config = dict(
    hidden_size=448,
    num_attention_heads=7,
    num_key_value_heads=7,
    norm_place='out',
    qk_norm=True,
    tie_word_embeddings=False,
    init_std_qkv=0.022,
    init_std_down=0.00183,
)
Each number is 500 + 40 x the weight over its row's rms, rounded and kept within 0 to 999. Layers, rows and columns count from 0. Numbers have three digits each. The size before them is the row's rms in percent of the matrix's.

# up: layer 2 MLP up, 1792x448, rms 0.0449, rows 961-995, columns 392-447
# down: layer 2 MLP down (transposed), 1792x448, rms 0.0441, rows 961-995, columns 392-447
# gate: layer 2 MLP gate, 1792x448, rms 0.049, rows 962-996, columns 392-447
up961 099:534473461479559481479554548447555526502445439473434470450427483464501459536488530460516444480511503463439536467453457479530496514537509544476452521538472438529510530466
down961 097:443534514461521480499499515450377558513474491522530495460519484461522575457470489516530476579495503529418470538497466433502473497492443479431470529465480426470536470427
gate962 095:535515509441519476433404551517573543564500490513486507491494482491391524489467475443492474500466526537465471463521519529494493500515487480550491475427482506512539518513
up962 099:537555514480491480547416511487430422519599592517437497514491485472476505524506470504520489487505480564460424509538487489561470502421507466587520524511552510405517434483
down962 092:529515465489407520590443434526599531562511444466480518466504478490533465511603515480456558497532478500426495510527515539527486530473558508477482557456575463505546470532
gate963 098:473510574436485437492532515522449600523465539409503488545498500489439519512558518574484544474488516424472473551518481484523502512457484515520508526562533492457492503568
up963 097:452443491501501474495470545590519500539534513523447502485538568513469479418522415493528507486474464553499483461484519479498548527506475522498534503450523497490464506409
down963 096:500392439535527510536566555498564517444482459480489535384519426562446425493522527503509456484478521484479485490527557516462480533519446519482498500541510551470528498436
gate964 095:444550439516522489477453545512488529492579499531507544492415482494467529457495487503498485522492589468523475497569509557537541502504538531494539511486499480484477501544
up964 096:522482512495501464506483567503507514474476534511445502538463479506563469536498591543454494507549512565516534462475508515467526487484445541525497561514565399526501534537
down964 095:484539438501483418530517489454484564511488485538499450483551548523527498549491553539562531419518568530520529483453511468467417492524496462468495497480506457484452531552
gate965 095:471550496530460459490590471512473451533449502515499490493474492531471490517529478476528529462538499483470515476530493469486511492438565452501488487535532487494418498412
up965 100:476479521515443494454505492482551511532476491502517496481544473555491486470386443518468557550522506517565493476539539445420531394480442487441493434531542531384538508462
down965 095:523502506496532471475468532497516538542516451525565548545452480476462503457557556508576442554517429570488503457468569470445469455504577522427523518503515494463532550524
gate966 094:516559574555506488477493543610498489501468500555510522499488451497542515420487438536483471509433538571490499576492452499487487552536504508530485475519548546469464562504
up966 091:486467542438467525572506457510475520460498496456494446487512494520530573430419463516450523458497433532500470484546463491537547558497467465552512493514515559530503478528
down966 104:502458501442414528484508509498484476566435457452473503538473518522474491575524509493492478484524546543493483466494450499492461496483437515525567475565550452566530521536
gate967 101:514486499460508523496499506507471507482517419453580470449499437473527458540473536455483451493464560471568479505469587536532488489500608472504459536488490512486511467569
up967 105:489489507575552488485605435508494515465471486511527536486450518487493487527574544488527554472541536508478500509525486482492426487483460555448516479490511426521440566492
down967 092:483491478498512560496541528493495532476471450429477510494582490530467501454533491489539515497478450513490478423455478450486494444460358538515544479447527582459510429500
gate968 104:507504573511461506509492471447465520570528504449461538530526538542479479502531456572553484496525482458520480569549433426488536470540558498500485496518497577515583484471
up968 103:491515541469456443462495521470440552490546499470490455540477439560509468500495497479452501432499506475508577519463511496509505526472472450481566509449528471552509490492
down968 096:499474529520558548454470536456519523503558430538498531459437493487509518544538449526541453556578503462546477432432483478467502532484531473519658508510524539496477449515
gate969 099:428479518479460511513512425449488502501459460498511508558486447488515508520494521525518509492456502443486517492494510526501498470539461528499524497483436462549491467535
up969 098:564468498471539468469485499494499506488537523443483443473500512466494486502465564486447447519460573499508437544490502530535496550496471473461508481468565510471482516469
down969 090:518498521461517501483458522500625486499495514540516554524449543459497436385498477482488523438539484504460474433534482469532498480436523530425506503524514547526470493534
gate970 094:479520556390463490493499510499546527522435511434441475545524512570462513503503466559543510518495478520517491525524578569495563433473506551495513517533458460496465542465
up970 098:463538519535551505503473509544457540507468488469468467468446518555483401488510463483479505513544516473459460583514566564506486500453498506506465570468453475459509538485
down970 116:492524498456524517507494494486489498562519472506491479475493473554470461525509503490504516682539528514461552543512549469494491475469515480502486457484473442515515530506
gate971 103:437497523418502497506506438512482578502520527494514519487525551573486511474490499514521434423522512488497480544546503514467558492422537530551473525530542544480508491531
up971 096:581458537425533526554598512419522449514462515481531538610512487516472469599479514498473465489555501479536533544513497610519511516432472461527554502493472554530489466493
down971 093:506497537528493533513490486439482487559625468500493540476495583513518569520515580532492518525514484514457500419571559559456476589490486496467495485446543536428462440493
gate972 101:555445514503447564509510487518492460555493515461467450516470461476497486420470509485464484479439544569481488539404497511462525544495527497564546441515462493493554405470
up972 101:514481552498573505445542558404458535510495536435525551511518515504529487528477428498502546502511465413515499498513433493549496453515476537584493590513504514513483484562
down972 100:521500442520493533465508535505551488593403506501597571531460470530499537512499531502471465488544485502503500513422540507477564519476527511579539527530512453445510445554
gate973 109:520525534519497509497509524579451550517532525533633572513488518477530620487524477503581512469515546553454539493491457495562544513470493488523424471411467426563471455582
up973 103:523482447531495521516462529539480477473478486513511575479498465407457504460465523529510397516511538558524533461493514455477512553548474514537543519460497492470417481480
down973 094:515481597517506486470577494496467511475524557442611538528502580541544470525512512540518526497557512506520532585507497498553419574516533501523478506468424510543428516557
gate974 104:522426507494487493447428481492572459487492498588514539502530551501484518531458435495550475440553561524480483524504473537534518502454538526453469558466459515535459451524
up974 104:509489481531499502503540491508440477494514464479445526551512557426445505487478489512519520506460468524518532534393503497528602507446412449567496543490522505497475420531
down974 100:510472519512474482539556527529471476440527491536501546543483481546534477554446483468564491439433499556493561531473510495480415531526515508457475459518583547488477494475
gate975 095:464546551537530508488528423541528586477560527494565476519496505499515450485455459542495437506465499466522564508490521463456520499434545495494539477464560524488487553491
up975 097:500502572487534396423510520555469472453517451563558496508551520550495452512476440523549492466438483516456498537467566481501448539476470498529497524410503443563485501515
down975 120:498519516505525432427509486552503504545535490506566518499512497609469510502456447461523536610473488490476541506494514465496483546460492454529491513473513456382470511500
gate976 092:461515567487437475483460430512523470451490494478518526501428534562432504436492457541490414459568492504488473497490517461542478432495468494484527499475460399497466577504
up976 097:503533580541484570455481484475572443521517447482456486453520508502493505462457469488574431516538437543550485489458516520495461486491540471447530503461478532567450472465
down976 091:467514498589484480508463473559540494538540449460515532464490487511535495462482488466551500574402569481461502563481540414570460526498471554490482457557420548489425589503
gate977 097:501527489489427456511475546492519490521506492542484510523471548567506554501537450561522580393485554427436502508509532538503569462441472454497476495504431472453538434466
up977 096:519519451495471505462546484463532472525455487522509549529446534522531446549453446470509493497546533479524447464547465506505500510515492516560481523530559517534489484449
down977 093:586531375537591472494540511508570529532510460491465453541459470466496543458446429488501467437465488457470507473496499469495567489522471488566516517540501468537550499479
gate978 101:472555506518495493484499494489501578473435530526566522528537516481535457490443448466484481461504440476500533562519504532438481504521537523564472501456523539537503579539
up978 098:456504505426532415531477459501479525548502486539528568497522525527505412538540435448570535557551565509480433537504453550462432519499446448516539552515531428460498536485
down978 105:501486504470416456522501471417511469515497534500487531552468493530514492498481450488487542481496472490501473495486488485537433536447544496443469549523516469520473519522
gate979 089:471437477520508469476420451525516475489518449544433517545507449484494452548516502509492492462469504438476512522460528446458498466490500547496520504527502526551580541407
up979 092:509474477542520559490462407541527471468542479450570570456493452567535512535546497523568436488477455519494551489554534487437505517507555544481466484497473468458559450459
down979 091:495401499553558522470498496521526534502507448539431504585517527474568435444553442497469543588502482504507510473469504470556465545504484485399490523457464479456415482486
gate980 107:495438563565486536514553514539553507525473538546538527511526497525509499401489522470508475455443547455485515496505517496488557443515558542450525473479507510521523558417
up980 097:478499579468466527428502455454446514542465502503468478534474517540528506472537519525415497548530463455485551554513463577564534501494463546506501558558482460477454531443
down980 096:532523490475454557525532480434472471527443574405462575528495515500527498573470429536490475420527564521472466547543430457470450518428536463514539505546518490500532489526
gate981 098:527510494474518525490536524563520463576539458477487540486443456510429544507486580431567562488464535575408470536476512528529556481483444544417479582484486534542478438455
up981 098:493473522505524484469595542535516495520517548554500505448552478560468557492482433529513521484588499517471512608532477505521507562555493443446496461412517492479437476415
down981 094:496455436529464439556523449437533480501557488447534484557456502547430529473464548502478469524435509490521471539510606439527453472509578449592548515505511489476449487514
gate982 093:513443522463491551498477470512532450487487465524495554510464531443501506499503487521471480505538407492485469451495554507504506512500518495555497555478372491524532507484
up982 092:492460465556510454529521471524379490512503504541486487501542507438560424560594469471450574561471433527477537510472456438467452526506599510482509513562504450449520473459
down982 093:447469491517486596496523507454495504469479452478474527426498537539513522475511505494464468412483499520538470560513460487550531511551441508471480499481491514479547484460
gate983 091:439553577437447535470508494468521478504498515520496506538486446547548514544505555509441463490460565497493461505501499454476468462515494556533489504558474440520517455508
up983 096:579544524484505445547468501568462480480477578489443492484518432533436499452474447454527486526467455435474513545516498474465518474463533507517467550474515578535481524530
down983 097:497536575509472492448456518474491524530433543393496471557564396573499516532465484500496505435520474505480463467498484507464499471472577480548514575477509515461508534520
gate984 104:524492520436479507520523532544510489521490539520521563552508476502417478503507445521582563477505505508559461471524490578460496527444471522574408562534440487505505468518
up984 099:541528542523475426508496469555532535439483516528432554451484414505501476505519500515484562475456498512411479498487474473528458470509473506518451554516487569548552507509
down984 092:436502474489496551480524547460476541463403496546551605478441527527512516559532514479497559499599534509463475485469492579490493542519523518474481430488448476472438485485
gate985 108:508557615507489521428416555565505595510469545517492512565440449553457593515430538540494448435410484523511485525520503529467566419520543531569495532485473530517497528533
up985 100:490524476458462488455483475470437496402448542520523503513586490500583472504515493562497429538476525525557464428519459499416467507509512451504546499468527558528523462472
down985 108:532486535488490477475523488441491468455483519485504446490642493440443486521492504522480539556451518487497534490414503510492492490468499551512533557516514539508485468519
gate986 091:546504502428492490421516498551497487529453439548577540564509498492474483525457530463451500542464514572518440501516463502547524506517488436507507513437547628512496510520
up986 091:477487461408504534458520553565483515467474488466489519525493507487497473540451514531468499539522419459483483432427520492447484501475485461490494516454469552561563536523
down986 094:504490504526515480544475503508511443557538503484510493433468565438564500457512565523491523582480553491511517582446513495524523525468513548540572489553539524464479476466
gate987 098:443468532530452528515455575538521525435576506550481506468541540501447506497520481523500500430575551477475509500466477492492468500555476451503506436479462457575533610509
up987 094:529473501486464483573486473528466441487480475491486520451573477505486508490476491429481433521564503504487484451565457448433515459513435466512552497471529440453516398504
down987 089:467426593487521484547512454483452440468531428523527596414546527469480492435548522515597531490393529516530519449510536474463498470470457561540461382515517478560475495561
gate988 096:499490510515451460578473504553496503417479498486487513527480474483494558534446505493505465474590519515450504560516534480455487519464472474570503439591421544547497467473
up988 098:472470488507595512497573512509500491487487497514548508507516473489542533548491561536485471462514572518497507503534506503459538442448522493429535461482466542560423454536
down988 093:592536511526487561549535556544423482445497437557472458489473506512537483383510522472502520457437462542523480526487501521491612500429568457498519500444483412507552514505
gate989 092:548498473504517511519417476522532538518509499493487525492511516461482479518511504508486454484472454458524500462439482482478466534506529407538481585532464581579543526539
up989 095:436530559462499531400483483491551512509500499468501542521411571487521423508492513461415527445531495422504469490457439522534560520397511462526507487498446487462509470550
down989 091:466531495462554514512501526506433451514563517497591611473500499435574435523486511485510488513482470538563502508601401478481519470466519525492559563471491449562433514528
gate990 093:465473523549554447432489507508514500514472510533473535506542511537500572532418465517513549476530510532491473489465401541483469477597502546467522498473515513582528540481
up990 095:546523519576443464486502513478535490481521512451470471459518529489484541486470510534467439513542461495374543577512558437480434490520528437495498482460527500511514566533
down990 093:589534529573562453505512433468549581417534532524446486476546624503529573469445444460528506402469535528467459479457475456572503471504547499497592435484500528506455556511
gate991 099:588511525505487471523524551600491509458419458471527552502512534494533527485476523521540479499474482569509465519522518413526494461563521472481426557474489517466506602530
up991 093:439577498486527546509417464475475486479588534583492513510569481479453435474508527486499556477469480531497503533507523484527538476469509534445628507530433478421532430413
down991 094:565528521504552534469554530470516530456530421519562472514499461517449532454458460482442557408497496482502461451445484508585470498527508586498466605499454572500576510543
gate992 093:505544552476480571534540536481551499507561575536526583470555522520453467462418522502483422468494534453512487413510469557528518535474492468455447506488530599565512465558
up992 095:493462433531502523542431468440531490547470473513508517434525552512447535434540535414475514577438480517467471500471489531489526492601480520573504499596452504485444475584
down992 092:565480489510526516477509510607432566443486504402518505468537554490587494481433529521554542492456497436466499546529511461484493508497550459514579528460497432501499432416
gate993 100:499419506516516522468528583446444501528437425556468522486471501475417486509494486508520536491509565532393455528448532481497499514514504525555556528520404472511515479508
up993 099:524542473537579492505548557514600466605562451474497496534523541502471472482504494542528551531537572520425513459432515555519516515453425518500461539405475445467478440586
down993 094:522547507499442533540419457577501536468514492430484503533491550545489558412631535474449466435446461540547521511469566473488519471511466443460487489476507543501426491594
gate994 096:483511500403494536478436538466546453514487451521447402548475457529541498536490561458540555465441403555498553514448511470412450506475528472532527558538569535461524586494
up994 101:511518531507418512504432540554466548491368481406493466498524517550522541430536567486513515549467518531504485514419468436525512491476556488477470440512521458437475540542
down994 090:508552495542500479516432512489464449482473516519531500527512451532517548472471545541518488507538528585549564547443556411503453531482498523514477487416558467499533605438
gate995 101:522541458483439501462454446534564535572533509485508438473487602499422484518480446552475482460509519472520506498551518549494484472522492498452496457531479480498491503509
up995 100:538547497583531464463507442459506490492547510506528477474506429501452578529492511416468495476492442491570570450491518455481519474534527457420455513485513521429499491484
down995 096:562569466432531513533522507481462529452483495529549452487499519517519493418485498476470463531516473461620454504525482536502454534462491522481487480481575493476541484499
gate996 101:521512532526388479433536464579444495516474527507502494453458544549558498509500522475414497475489553484432484564469519469518458552543522532553493496482527535565593487417